Weights of a small transformer language model.
Size: 14 layers, width 192, 4 heads of 32, MLP 640 GELU, vocabulary 759, 5.72M parameters.
Architecture: RMSNorm before each block, learned positions, tied embeddings, normalized queries and keys, short convolutions.
Training: a variant of Adam for these matrices, 305M tokens.
Each number is 200 + 20 x the weight over its row's rms, rounded and kept within 0 to 999. Layers, rows and columns count from 0. The size before them is the row's rms in percent of the matrix's.

# layer 7 MLP up, 640x192, rms 0.0765, rows 363-399, columns 96-191
104,177,218,212,191,209,245,210,178,209,207,194,232,188,176,229,182,201,199,213,239,205,194,235,176,163,204,189,200,205,188,220,226,212,205,191,195,197,225,175,153,188,195,218,171,186,199,209,194,204,167,231,205,213,195,199,204,180,190,169,223,189,220,178,191,234,213,191,210,181,214,201,234,245,207,212,201,215,173,237,199,205,183,231,211,234,170,223,212,190,199,170,143,170,194,215,198
090,196,207,205,204,180,206,180,180,146,178,232,226,213,205,207,174,217,185,187,229,196,206,190,213,220,197,222,173,194,207,241,182,181,214,181,209,200,199,196,208,181,146,165,228,213,197,211,194,206,205,235,201,212,193,220,200,224,190,204,168,230,170,222,192,241,205,195,186,182,214,211,215,236,217,195,199,207,227,174,215,213,208,194,219,218,218,200,177,226,204,220,212,172,170,221,208
105,217,175,153,184,164,210,204,215,202,235,197,198,189,183,224,250,204,176,221,209,212,175,186,188,201,229,211,213,184,214,199,221,218,198,169,161,208,241,204,178,207,208,206,167,200,203,207,199,198,175,203,220,192,210,197,183,204,169,227,169,181,197,204,180,210,191,170,206,162,193,193,197,151,169,188,159,203,208,149,209,197,188,205,194,200,201,197,160,205,200,223,182,205,175,211,171
093,206,208,202,188,184,211,185,186,198,215,191,223,176,227,234,204,154,198,206,201,180,206,196,196,189,205,206,191,173,184,207,169,171,207,208,205,224,219,191,184,164,192,130,199,190,195,153,201,196,180,221,239,206,198,168,198,209,208,175,207,218,223,199,185,197,185,208,199,197,213,179,200,180,240,232,229,198,191,191,206,219,211,203,189,202,208,226,200,213,227,169,162,202,175,198,179
093,177,188,180,185,205,228,197,209,218,196,216,179,199,242,211,201,199,175,237,186,204,190,193,212,166,224,217,165,201,185,199,234,199,195,187,230,191,192,191,218,185,176,228,184,183,239,182,216,214,192,207,236,190,163,195,193,213,178,186,188,256,195,230,191,204,188,190,201,209,208,224,233,216,167,220,206,204,194,197,167,196,233,207,181,155,220,181,159,235,190,214,196,209,199,224,210
111,181,214,186,210,193,205,197,205,169,213,203,173,198,204,226,200,169,193,194,212,183,223,199,218,173,193,208,192,176,213,189,169,187,254,181,216,203,223,191,192,226,200,202,240,183,193,235,208,208,199,230,191,192,185,197,259,202,200,214,180,235,191,199,202,218,227,175,207,190,200,198,194,208,173,191,160,192,230,189,171,217,155,204,137,179,219,213,189,222,178,211,213,207,190,220,216
096,170,174,208,219,190,217,190,178,175,189,197,223,173,214,225,236,224,188,209,232,190,191,205,229,181,186,208,175,221,185,209,207,174,222,184,187,215,212,215,208,183,216,225,217,177,231,212,182,190,203,190,176,185,220,164,203,182,206,202,176,203,172,188,196,213,197,203,223,179,203,216,213,171,208,202,188,206,208,216,203,203,199,176,200,197,204,245,227,206,195,194,221,193,157,237,230
099,200,199,169,188,214,219,202,216,198,173,169,205,175,190,214,176,197,195,189,191,198,177,206,219,218,229,196,173,196,168,208,224,216,190,193,172,186,187,220,179,221,218,200,186,183,195,234,182,202,189,204,212,205,227,168,228,204,214,197,180,226,201,216,206,215,207,228,198,145,155,203,159,179,180,180,197,222,174,192,187,207,189,184,183,215,230,191,201,212,203,176,158,186,209,221,201
096,219,198,200,158,154,209,194,181,211,238,168,221,199,188,205,239,198,177,195,210,185,205,223,183,229,210,199,159,179,201,193,195,224,193,213,183,170,197,206,204,173,227,192,189,200,225,196,217,213,237,202,187,175,181,186,198,206,181,232,223,193,186,229,178,187,250,208,153,221,181,198,228,211,202,208,213,212,199,174,175,171,222,202,184,252,198,200,192,201,180,220,203,192,200,196,158
095,203,207,186,173,158,210,191,221,179,195,176,184,174,176,194,188,198,211,205,210,203,213,169,230,189,188,202,203,209,197,208,194,200,198,204,218,199,243,202,203,208,186,170,205,193,211,219,180,205,173,197,188,185,245,170,260,190,166,157,186,213,215,205,200,196,199,229,215,189,171,160,176,215,230,180,202,218,157,204,232,212,219,214,198,221,197,218,231,206,189,212,213,190,171,196,193
101,164,198,185,191,216,205,223,167,250,230,206,210,190,195,212,219,179,219,221,177,194,214,201,207,174,166,241,175,208,202,170,207,193,239,195,195,187,216,207,183,212,223,191,215,185,238,170,244,174,191,182,165,237,184,212,207,206,190,202,189,217,226,222,164,162,191,201,169,204,212,202,202,179,198,182,201,201,184,209,208,209,261,237,229,173,187,198,204,195,206,178,181,180,154,197,179
109,162,180,171,179,185,184,173,193,235,203,173,210,194,195,215,247,222,193,191,191,207,185,172,208,193,195,248,213,202,154,219,207,219,226,170,228,187,196,202,183,168,237,185,192,221,218,202,206,185,208,182,217,179,226,209,202,182,173,248,211,192,192,192,193,167,201,183,176,208,234,206,217,197,152,201,181,214,248,200,224,196,226,191,182,224,200,193,210,209,184,214,200,203,206,194,196
104,163,179,189,176,217,229,194,189,185,186,179,222,179,244,207,211,182,180,202,211,197,180,184,209,180,200,218,213,192,184,211,207,196,237,190,218,165,200,232,197,210,211,210,234,156,216,213,227,220,201,191,172,208,207,179,197,187,204,210,217,210,186,144,188,189,214,197,203,176,178,181,189,205,213,177,187,234,182,193,201,162,203,178,199,211,209,212,207,208,254,200,125,219,177,201,191
102,170,162,165,190,216,205,166,199,195,201,182,205,159,186,221,172,188,198,206,203,193,202,187,226,187,235,213,195,201,154,212,167,162,200,168,217,188,213,194,243,197,155,191,203,212,209,205,181,209,199,222,191,163,225,194,229,184,211,182,199,187,198,200,195,207,219,207,201,179,209,227,178,215,214,202,219,229,213,204,188,195,206,227,215,163,199,164,242,201,191,187,225,196,200,188,207
117,182,192,184,177,195,178,189,178,209,223,185,167,156,185,216,203,192,165,187,204,198,205,227,223,195,197,218,187,199,191,160,208,172,213,208,175,165,196,201,237,190,176,185,208,165,241,224,198,198,173,208,214,188,150,210,211,205,218,200,209,212,231,172,194,208,227,231,176,217,226,229,161,227,199,201,187,220,208,201,205,169,220,238,211,197,191,216,201,208,233,204,171,204,169,216,229
099,203,208,181,207,210,270,211,204,207,199,195,208,187,244,207,197,209,187,238,136,179,174,179,211,165,207,190,171,207,181,203,200,201,199,177,215,186,165,214,218,200,145,199,198,197,207,215,174,178,185,201,195,173,193,191,214,201,204,177,149,212,194,192,194,165,194,224,208,184,202,207,206,180,182,198,210,198,180,214,205,185,195,176,185,195,198,205,189,214,209,251,210,200,197,243,187
101,187,187,199,153,181,192,214,217,191,195,182,204,167,195,208,231,200,197,243,227,187,193,211,173,154,184,207,182,192,204,214,215,215,211,192,192,201,202,203,177,189,224,209,210,188,248,207,223,198,184,214,194,186,200,157,204,186,215,198,237,225,211,197,195,182,224,182,227,166,192,181,206,218,197,228,216,215,157,188,235,196,219,206,191,219,166,197,179,196,207,206,187,183,218,183,180
109,197,211,209,192,204,193,181,168,174,195,173,175,174,205,204,215,248,205,173,188,201,172,222,212,183,209,228,198,177,213,180,194,194,215,180,228,178,221,197,152,221,208,183,225,163,229,202,172,200,224,183,219,221,198,197,213,229,196,155,209,177,216,230,197,208,215,185,181,193,184,173,219,203,207,191,192,231,176,232,189,185,187,171,202,185,199,203,204,225,225,206,205,186,193,212,212
098,204,188,205,168,200,218,191,181,215,205,204,233,158,196,243,189,197,180,189,167,240,168,184,159,212,210,220,181,202,167,177,213,208,206,203,215,214,224,177,199,207,189,217,217,233,214,237,180,202,229,230,210,236,196,173,213,183,232,200,186,207,197,185,197,178,202,238,215,219,201,202,196,197,218,249,190,206,172,220,207,202,203,180,205,214,197,202,196,214,215,228,144,190,174,228,219
101,192,147,197,161,206,182,175,177,193,174,216,217,198,224,193,202,187,154,204,201,161,200,210,200,192,173,219,188,195,166,180,189,205,219,185,207,196,195,183,151,186,202,194,210,214,197,190,177,198,197,223,245,181,162,195,189,156,210,212,196,212,199,180,212,192,198,200,179,200,211,206,176,184,216,190,179,197,177,190,211,173,206,188,172,225,233,182,165,227,225,193,173,217,197,204,231
099,210,189,174,199,219,223,235,176,190,161,230,175,207,203,214,185,191,219,210,158,213,192,200,201,192,190,212,215,172,207,195,214,163,180,185,233,189,177,182,210,151,205,184,208,219,214,178,207,233,194,190,227,181,206,183,196,185,213,251,193,202,194,209,202,218,232,217,198,209,205,141,216,159,183,217,190,217,190,173,228,190,215,207,187,198,167,185,223,221,181,212,199,207,191,244,213
083,199,199,192,205,189,195,169,213,209,203,213,217,195,172,210,208,236,204,192,213,221,214,187,186,213,206,191,190,200,193,184,217,221,197,217,175,205,219,223,201,217,201,229,202,204,221,208,191,217,219,208,174,178,220,191,210,218,212,187,199,199,226,226,204,143,166,212,173,165,215,172,218,157,226,242,215,166,194,230,174,201,185,161,218,204,175,202,184,184,187,198,211,186,200,185,190
101,174,180,193,190,206,219,202,186,182,198,207,176,170,194,223,206,223,202,195,205,188,192,211,212,185,189,232,192,155,211,181,222,188,171,200,196,191,207,202,239,208,224,195,198,209,202,196,214,240,183,195,219,207,219,223,240,187,186,197,194,179,204,207,189,174,177,185,212,200,191,187,187,186,199,212,206,220,196,177,191,216,237,189,185,254,178,146,178,216,180,249,169,196,192,181,229
096,176,210,183,222,201,209,187,154,207,205,142,208,197,235,203,251,188,204,228,219,183,156,192,190,209,194,222,197,197,215,193,173,189,200,198,191,201,184,208,180,195,219,174,211,193,239,170,207,211,160,200,184,171,221,212,195,192,231,226,219,203,172,165,179,164,230,196,207,207,181,193,193,226,200,188,207,241,200,202,169,226,199,190,211,231,198,198,199,211,208,225,189,177,182,221,180
101,195,189,188,215,163,203,234,188,208,189,189,209,194,193,217,201,167,195,223,194,184,198,178,226,222,240,218,189,196,165,203,168,159,168,203,182,161,199,181,185,196,219,228,214,209,224,211,188,235,225,229,155,212,210,220,211,197,221,187,193,206,195,183,193,168,167,226,202,192,173,200,200,187,208,186,202,241,219,205,190,153,178,169,171,195,214,220,203,218,174,217,174,170,189,225,181
095,178,195,197,201,187,183,221,191,174,178,204,216,172,198,198,173,238,193,213,211,250,179,205,198,196,183,214,191,220,149,209,205,203,229,207,218,200,188,189,170,199,191,185,207,217,248,215,177,214,215,212,176,179,190,200,200,187,174,177,183,207,140,185,205,213,218,191,203,210,152,210,204,240,205,203,186,194,183,222,230,196,204,187,176,195,203,209,214,227,206,187,180,189,193,211,204
093,184,193,184,184,202,224,217,196,183,216,173,210,184,244,215,203,193,203,215,234,189,234,188,235,209,209,208,213,208,240,198,172,221,231,202,183,209,224,225,212,161,166,172,190,161,235,182,225,223,205,193,212,198,167,203,199,204,187,154,214,230,171,198,195,261,176,204,187,171,190,205,203,181,194,207,214,243,221,245,199,201,178,185,225,217,199,236,235,203,241,224,200,186,210,177,178
102,227,180,219,187,178,212,195,203,198,182,193,216,192,196,221,169,201,185,179,212,219,216,186,188,151,182,230,201,184,208,199,204,201,190,162,236,191,237,172,181,176,186,218,207,224,221,197,178,202,199,222,194,206,182,211,246,183,201,228,163,193,195,204,213,183,197,210,213,190,182,178,196,212,188,211,134,219,182,185,190,210,200,201,140,175,205,219,202,223,194,224,201,188,217,226,192
105,204,177,191,192,253,209,180,179,192,231,226,227,205,216,231,215,204,187,223,194,169,210,177,202,204,162,207,173,191,197,171,194,193,184,193,197,197,192,193,198,177,165,194,167,176,224,222,161,179,164,218,239,200,201,197,209,199,179,194,169,237,182,202,216,263,209,196,219,162,215,187,201,207,192,214,207,196,165,245,225,197,206,204,195,199,201,167,218,213,179,240,195,174,194,208,170
103,226,186,193,208,213,183,210,184,216,206,179,197,186,219,211,199,185,179,195,210,193,206,187,216,181,185,225,203,201,224,215,226,224,200,168,158,190,238,214,171,197,190,200,206,206,220,211,200,190,203,210,204,191,211,210,210,180,215,194,210,241,202,208,198,205,207,235,200,180,210,185,167,137,213,150,211,235,178,204,210,200,228,187,191,222,207,222,225,220,158,199,172,172,158,237,202
105,166,203,233,189,173,197,187,213,176,200,192,223,196,230,208,191,153,186,206,178,192,194,189,203,200,223,203,196,189,203,213,179,188,203,179,172,185,232,183,141,221,193,214,214,193,204,195,197,214,208,209,234,193,202,194,206,198,164,176,223,183,212,200,194,193,206,216,165,216,193,175,201,217,180,177,193,204,176,239,213,182,218,194,184,182,194,211,205,202,220,196,205,193,193,218,169
097,220,254,180,202,183,201,201,179,170,196,141,227,173,181,201,203,198,208,202,208,225,212,170,221,233,185,209,208,183,218,216,163,161,225,191,195,216,226,202,198,216,204,200,219,204,231,187,171,199,194,234,173,201,218,203,203,211,205,196,179,215,187,207,170,156,154,216,168,202,195,218,208,200,198,179,222,229,179,193,218,182,218,194,190,193,176,220,173,212,203,211,202,193,178,170,196
100,156,172,193,196,203,219,167,228,183,193,208,187,157,233,234,207,215,194,206,191,192,217,171,180,220,179,252,190,194,201,206,191,235,178,195,150,194,234,194,185,189,217,193,216,191,214,184,194,228,218,194,219,161,180,190,215,164,178,161,197,168,196,197,160,180,222,184,211,178,205,205,208,182,182,221,201,202,203,201,193,186,194,211,204,230,168,201,182,189,205,234,169,199,211,199,144
114,156,172,174,211,192,212,215,191,207,212,171,230,158,233,201,183,175,195,236,195,173,207,214,181,171,212,220,184,223,206,182,207,212,198,215,222,200,201,197,179,136,239,191,177,213,205,198,218,174,207,206,235,203,210,180,175,186,230,219,217,229,173,194,198,201,222,192,210,191,200,207,164,180,175,212,208,226,201,195,200,190,214,194,200,194,199,218,238,247,218,184,216,178,214,202,199
083,211,212,224,182,179,230,192,204,211,201,156,189,210,214,219,200,214,203,208,175,206,160,207,193,182,202,211,204,208,188,198,221,237,210,182,199,232,196,218,178,234,186,158,189,180,223,105,188,186,200,186,232,188,193,198,199,202,198,196,189,179,256,182,193,187,180,212,222,206,211,212,213,212,211,233,219,206,203,203,176,227,205,199,201,195,219,217,204,184,208,252,188,217,213,206,150
102,181,186,203,157,204,161,194,181,230,204,177,200,180,205,189,196,220,172,207,205,203,187,199,223,208,205,219,208,210,189,194,196,186,204,216,205,221,208,187,176,191,200,163,229,203,187,195,191,175,209,210,209,185,175,177,215,190,176,209,201,189,192,141,184,175,192,206,197,169,187,214,176,207,218,194,203,227,162,201,200,205,204,181,204,162,198,211,187,255,206,210,195,171,204,216,202
094,188,179,184,181,231,213,229,184,240,188,211,226,174,220,208,186,171,191,179,222,234,200,205,215,196,202,202,170,197,212,198,252,218,205,191,229,202,211,200,217,203,146,206,204,218,202,222,174,155,254,212,211,195,166,183,233,176,185,186,210,217,194,209,183,192,206,214,199,202,211,178,219,215,168,210,174,173,216,206,214,209,250,176,196,218,200,190,221,217,194,223,199,195,190,204,187
# layer 7 MLP down (transposed), 640x192, rms 0.0661, rows 363-398, columns 96-191
104,172,156,254,216,180,174,226,192,202,199,224,175,190,213,177,189,204,162,165,165,174,189,212,185,241,179,230,172,221,188,227,195,213,212,193,203,233,215,187,232,194,194,199,199,223,198,179,174,202,231,193,174,181,178,192,224,227,164,197,188,255,199,191,209,177,199,217,200,164,220,201,173,211,221,201,226,180,195,194,181,205,183,234,189,198,213,184,162,220,207,226,240,180,179,195,197
084,215,219,186,231,208,202,186,198,257,195,187,213,171,183,222,207,197,200,198,200,190,203,143,191,207,202,206,241,177,197,198,201,198,219,228,218,179,194,200,169,176,238,184,193,195,152,205,186,193,212,202,222,155,189,192,192,163,239,223,204,204,208,223,192,179,205,203,213,219,180,207,164,180,191,209,174,181,186,209,194,171,213,173,218,195,190,222,193,189,186,177,208,202,200,195,198
099,238,202,192,197,187,202,179,199,206,196,208,199,190,185,225,185,177,203,194,186,201,198,192,201,220,212,175,201,216,178,196,214,205,193,235,236,153,191,224,181,193,230,206,245,199,209,183,211,154,227,187,187,160,231,177,227,172,209,188,216,205,170,201,224,256,172,189,176,187,194,223,205,173,205,249,218,205,184,225,204,207,216,207,196,200,177,247,191,158,203,183,194,231,239,185,183
102,182,213,211,230,198,203,210,194,209,194,208,204,198,171,186,180,179,194,197,212,198,210,188,247,245,209,202,172,209,208,217,195,180,194,208,218,201,168,221,189,201,188,168,211,215,225,236,209,209,221,157,203,183,178,209,207,170,204,239,180,196,179,222,211,203,204,202,208,209,208,190,208,217,187,188,165,187,201,190,189,207,185,202,203,208,178,204,189,216,158,195,193,230,211,193,209
095,191,167,219,214,205,187,222,233,149,224,199,203,214,187,200,187,166,201,191,214,223,205,203,191,193,201,210,213,186,213,170,222,193,183,216,187,135,188,208,176,155,204,221,229,209,206,232,209,194,193,188,202,176,177,180,180,171,202,199,195,199,194,183,208,206,218,210,231,211,185,188,174,218,155,232,181,230,221,195,166,177,216,182,198,204,204,209,190,217,221,179,220,219,206,225,222
109,217,212,200,232,192,215,193,201,191,207,211,201,200,172,209,221,209,177,207,184,193,211,209,196,195,220,184,172,205,231,185,175,183,186,195,204,235,209,186,218,213,206,223,198,201,182,220,182,204,185,218,213,211,184,226,205,194,198,167,191,185,193,170,217,211,174,179,205,199,204,190,230,188,175,179,234,187,182,216,214,203,190,180,198,174,189,203,234,179,207,170,221,178,206,199,163
099,225,198,203,200,217,196,200,219,198,206,199,178,183,178,223,169,203,158,180,165,181,187,210,173,185,202,261,205,175,209,184,191,228,179,196,186,232,219,220,203,199,184,180,196,194,207,182,196,202,175,214,190,195,200,176,200,208,188,189,234,232,247,209,202,162,224,225,177,196,174,223,190,211,210,225,170,184,192,199,238,213,199,173,197,193,178,183,235,220,210,203,224,190,203,158,214
097,186,234,200,178,196,201,213,201,190,206,218,213,183,247,188,229,223,162,250,232,210,200,166,200,239,216,215,222,219,188,217,237,193,221,193,197,200,182,225,196,224,234,209,194,226,165,175,203,212,189,229,181,169,190,236,172,180,194,190,171,179,192,191,218,196,221,209,180,216,211,190,204,226,187,196,197,194,233,175,196,169,207,203,185,191,237,193,186,212,215,157,234,231,232,191,175
091,210,174,220,226,212,189,198,190,189,182,191,221,208,223,199,209,221,225,190,184,224,201,206,207,196,186,235,186,212,199,227,194,196,204,228,205,183,213,218,166,218,200,218,152,174,185,228,198,202,189,201,192,222,197,192,231,188,203,198,192,226,211,202,221,219,159,228,228,198,204,217,218,209,207,220,167,210,214,188,211,250,218,201,170,184,216,234,216,192,204,199,247,217,213,195,231
096,232,230,194,229,189,186,227,176,209,177,210,190,177,210,196,203,202,234,230,162,216,191,169,205,214,167,195,216,184,177,204,155,203,191,209,194,236,207,214,170,215,197,185,207,202,203,204,220,186,234,233,241,180,175,197,198,177,165,231,179,240,226,200,184,185,193,195,156,172,162,222,218,158,204,173,217,157,205,231,175,201,220,211,186,214,203,199,216,187,206,183,214,204,193,210,187
099,188,200,166,187,176,168,220,200,211,236,203,182,187,224,179,217,201,200,242,222,201,208,184,217,244,228,196,224,190,156,176,200,190,182,223,210,185,181,197,204,181,181,221,192,225,198,231,147,231,204,222,205,183,185,181,196,190,196,199,205,186,216,177,181,212,175,211,176,200,216,192,185,173,230,185,172,224,178,187,216,183,181,230,175,179,156,194,214,243,200,166,205,195,229,225,212
107,236,216,205,197,199,192,165,194,173,189,182,198,220,225,196,193,188,186,212,229,229,216,222,184,141,186,177,201,235,192,205,201,196,198,186,214,231,226,177,186,230,210,206,193,193,239,202,213,217,209,219,198,191,181,196,177,205,217,214,186,177,215,207,182,195,206,186,230,191,181,183,190,235,208,184,199,216,163,228,174,227,205,209,182,190,225,175,226,194,195,211,188,228,184,195,227
101,271,217,199,187,214,190,181,209,197,239,206,240,195,199,188,185,194,220,193,180,202,222,186,194,228,181,198,192,221,248,167,179,188,213,216,193,204,219,206,176,186,202,202,196,207,185,181,213,187,195,200,174,189,213,182,196,211,231,237,198,192,181,209,152,201,233,185,187,212,172,202,206,213,223,202,191,188,193,199,215,207,201,193,217,159,220,209,219,195,199,178,210,173,197,203,179
101,216,207,198,157,192,182,209,198,210,175,205,214,213,212,203,247,207,180,215,204,215,189,206,225,174,212,167,227,214,213,181,232,174,207,176,196,189,208,222,202,206,237,181,184,198,189,190,208,192,210,193,187,198,193,210,209,213,197,198,168,182,170,184,184,230,204,212,221,205,216,216,173,220,193,184,176,233,201,171,166,222,168,226,264,209,180,184,204,221,191,197,201,218,216,199,200
119,230,177,224,212,220,206,208,229,167,213,194,159,215,220,189,204,155,216,219,222,201,208,197,201,222,220,190,205,188,228,186,247,185,183,181,192,198,210,184,199,166,225,201,167,176,219,214,193,211,193,233,248,222,191,212,187,217,203,196,186,199,192,222,204,207,189,217,183,195,223,176,219,185,190,195,241,193,186,198,209,252,187,223,218,204,213,205,201,174,189,188,164,261,147,177,211
098,182,169,220,181,202,181,214,200,192,203,180,178,222,223,229,209,195,208,183,244,224,193,209,189,239,184,214,187,211,243,196,198,175,201,175,218,234,185,203,175,174,220,215,203,218,167,179,195,226,196,186,189,185,222,194,166,201,185,194,236,191,201,192,189,211,221,183,227,203,193,212,181,203,169,234,150,202,226,175,198,185,206,156,227,200,198,197,195,231,181,137,172,200,180,194,212
113,193,200,197,200,214,200,196,175,207,175,229,198,203,185,186,205,179,174,173,179,179,215,211,234,202,200,195,186,218,200,218,191,196,187,168,205,200,198,198,191,184,201,230,170,189,206,200,177,203,187,188,186,250,208,242,192,212,205,197,190,199,229,196,158,228,184,205,185,163,179,161,200,198,195,132,209,198,174,199,159,195,191,222,201,214,177,206,225,163,197,188,183,221,184,210,223
117,192,202,180,213,170,216,202,201,207,209,200,232,183,212,198,204,161,226,209,213,187,196,174,206,213,177,168,200,220,192,202,224,190,206,193,178,213,206,231,175,201,208,181,160,187,215,203,178,184,188,217,198,204,219,215,190,236,228,205,235,172,181,225,190,177,208,215,239,206,214,211,207,194,179,182,215,242,191,193,164,173,190,206,231,196,232,178,153,178,189,207,212,205,189,197,202
102,216,203,226,162,195,231,218,169,235,189,194,219,210,261,195,214,204,201,219,183,185,175,223,200,183,204,179,180,196,210,191,218,190,216,225,207,280,219,173,244,190,211,174,162,194,197,184,173,195,189,178,198,204,182,198,187,233,191,179,189,197,207,188,184,209,186,204,194,191,194,200,183,177,239,216,181,193,259,214,176,209,224,217,213,189,178,180,169,198,172,198,182,230,183,193,200
093,193,216,185,198,197,183,210,205,187,225,215,235,202,218,165,197,217,208,196,211,203,191,212,172,221,174,188,173,176,195,168,197,207,192,210,169,179,207,254,220,231,205,176,173,186,173,162,177,183,175,205,202,199,204,180,184,235,208,223,229,209,210,174,222,186,150,195,151,230,220,206,171,176,215,185,207,196,213,217,226,170,194,218,212,178,210,197,239,218,216,183,171,205,212,214,227
093,163,206,201,188,217,220,212,196,194,167,225,203,220,158,205,164,210,217,207,212,195,225,172,174,190,212,200,187,180,194,213,209,225,190,177,192,215,206,223,217,181,181,199,172,203,195,215,219,184,191,208,200,195,217,192,208,209,211,184,170,179,144,198,189,193,177,206,239,178,195,228,192,208,212,183,181,209,205,178,150,215,159,206,190,180,169,194,205,228,172,215,195,190,196,228,214
077,197,226,219,175,191,196,222,177,190,207,202,193,191,251,222,212,207,232,190,215,194,187,183,222,203,170,194,224,196,177,221,180,179,215,214,211,231,201,190,216,223,188,203,218,176,197,174,187,194,163,185,239,219,207,176,199,180,197,218,228,194,201,185,181,229,241,167,199,204,182,201,178,234,155,236,159,250,220,209,220,165,204,199,197,190,197,203,174,210,246,188,192,237,189,201,212
095,177,204,209,163,218,196,185,180,171,189,156,191,202,223,211,181,224,180,213,213,202,182,164,216,175,210,185,242,194,205,160,190,158,180,179,214,179,192,213,183,229,200,204,215,210,172,199,204,195,222,195,209,175,213,190,216,178,201,215,206,193,216,218,212,199,190,230,234,201,239,222,214,223,189,233,207,234,186,196,185,223,234,174,225,183,203,229,227,177,209,210,177,229,161,207,192
095,200,214,207,182,184,198,181,151,224,159,223,174,218,210,190,191,209,175,205,205,228,226,192,201,202,209,217,213,189,180,218,235,239,171,196,224,227,163,254,221,185,184,187,199,191,209,215,242,206,178,219,183,225,234,208,199,238,224,218,178,211,164,201,182,212,192,213,222,184,192,213,185,229,212,180,177,189,169,196,216,190,156,176,202,173,155,213,201,190,199,221,214,175,203,190,211
095,214,200,188,205,233,209,215,181,194,180,188,195,205,241,195,214,238,203,210,183,181,193,214,231,195,141,147,223,192,171,164,204,240,211,233,206,205,197,227,183,182,219,214,211,216,222,183,200,219,212,193,189,226,201,217,211,232,221,183,209,193,203,191,232,212,212,206,189,214,212,196,206,181,214,193,188,192,235,167,184,179,220,195,209,213,192,189,194,202,214,188,183,182,222,205,166
095,205,208,210,209,177,191,180,198,212,209,184,209,209,203,188,214,180,159,204,200,153,208,233,224,186,236,222,208,214,209,209,227,200,196,147,192,193,204,199,214,216,200,200,206,222,198,202,205,182,219,193,211,201,202,203,185,187,157,231,220,212,196,191,200,173,188,186,197,197,180,182,186,265,183,184,186,205,195,194,199,166,200,215,154,190,197,176,168,168,171,257,209,167,201,210,199
088,176,222,181,210,169,164,196,197,217,214,198,215,177,180,163,210,210,221,211,193,195,176,191,199,168,186,208,205,192,206,218,208,220,178,186,184,225,213,190,189,214,174,211,229,205,194,232,236,168,193,187,192,139,210,185,197,205,202,199,189,205,199,192,203,155,199,216,196,261,178,237,199,190,177,204,186,205,200,162,217,195,220,202,242,209,229,191,204,169,201,176,202,193,201,189,250
102,214,199,215,179,213,216,211,181,205,211,190,187,209,203,159,249,219,188,179,191,184,197,208,188,191,161,200,239,243,208,236,185,230,200,211,192,217,184,239,210,208,214,189,225,205,192,200,210,194,214,202,257,185,188,189,208,216,200,167,195,229,194,194,219,201,207,191,151,199,216,202,198,194,206,225,203,216,172,177,232,151,197,229,174,199,217,177,198,228,192,192,154,151,209,188,189
112,213,226,199,182,160,197,191,199,218,194,179,196,173,215,219,214,189,201,194,229,185,193,158,192,223,229,231,193,194,219,225,186,177,185,186,188,193,193,188,198,182,193,199,235,208,155,204,225,230,184,182,201,197,200,170,205,172,199,192,194,200,206,201,176,130,230,188,200,201,168,181,209,216,147,235,169,213,185,175,200,166,198,158,190,168,213,197,194,192,173,160,204,207,224,178,235
114,180,189,200,231,208,192,198,199,191,190,205,184,193,189,179,155,188,190,188,195,181,207,202,182,179,197,182,205,207,185,174,197,192,221,200,223,206,195,225,215,208,190,183,203,188,194,203,213,168,214,173,185,203,189,201,229,216,200,184,221,174,212,211,196,266,163,205,177,227,209,218,210,150,162,179,249,211,190,207,166,193,152,155,202,202,191,191,208,210,221,175,218,194,226,191,174
102,189,229,187,212,212,206,178,188,190,195,190,225,230,173,210,184,212,234,189,195,159,192,206,194,183,222,189,175,179,217,219,206,212,177,182,211,204,186,192,179,209,244,226,199,205,165,209,180,178,206,185,172,210,203,184,222,181,215,171,163,161,188,216,193,200,173,223,197,219,204,216,179,188,191,178,183,185,218,201,214,212,166,193,160,144,217,185,213,182,188,200,193,178,220,205,216
103,234,197,191,200,186,197,192,201,196,201,233,252,182,197,154,231,166,218,161,178,167,179,212,172,201,162,208,223,191,188,184,204,231,190,200,192,213,176,218,196,229,185,181,222,187,198,183,183,195,203,204,192,219,202,207,192,174,215,155,191,200,205,217,187,223,222,191,221,185,175,214,199,214,206,214,230,197,179,184,200,217,209,186,163,193,205,200,200,196,217,204,165,195,221,231,175
095,191,204,210,212,169,226,191,178,195,193,214,195,183,205,209,216,193,212,198,211,200,166,180,196,157,204,163,224,213,194,162,207,210,202,199,159,206,188,240,178,195,173,219,216,196,205,203,206,192,192,219,181,182,185,180,206,230,194,193,208,212,204,204,205,234,143,195,210,194,212,244,227,181,213,207,231,214,161,215,216,235,208,171,210,201,159,212,229,192,184,220,216,195,178,175,193
117,186,196,199,191,168,206,210,189,187,222,229,177,194,190,184,196,158,211,190,174,196,235,167,198,185,163,203,198,212,203,223,216,176,220,222,248,157,173,194,207,195,229,171,216,201,213,184,229,166,213,220,195,210,223,173,189,216,204,233,171,208,214,170,230,194,193,192,208,178,228,206,193,227,180,206,222,230,203,167,209,201,222,198,191,209,231,212,226,202,158,228,197,170,213,204,187
079,176,200,192,226,223,167,182,207,213,211,221,203,203,201,192,191,208,211,195,191,190,217,191,192,226,216,192,194,215,179,200,188,166,203,204,222,267,180,157,173,201,197,174,217,213,206,302,187,200,168,198,184,204,193,198,210,178,202,198,208,214,166,233,194,170,231,210,205,190,195,200,187,210,213,239,197,197,197,175,194,203,173,185,173,191,195,208,192,187,179,167,192,196,204,192,225
100,222,217,210,173,210,202,169,203,206,187,184,197,206,206,166,219,163,176,195,191,173,202,186,248,159,183,238,187,217,208,190,166,192,175,212,216,183,177,199,212,203,190,193,197,185,221,204,232,201,198,196,167,198,158,197,206,235,228,164,188,214,192,221,180,217,193,171,193,194,176,208,186,183,206,154,220,215,207,194,217,193,211,217,228,231,174,214,207,173,182,216,210,164,185,194,179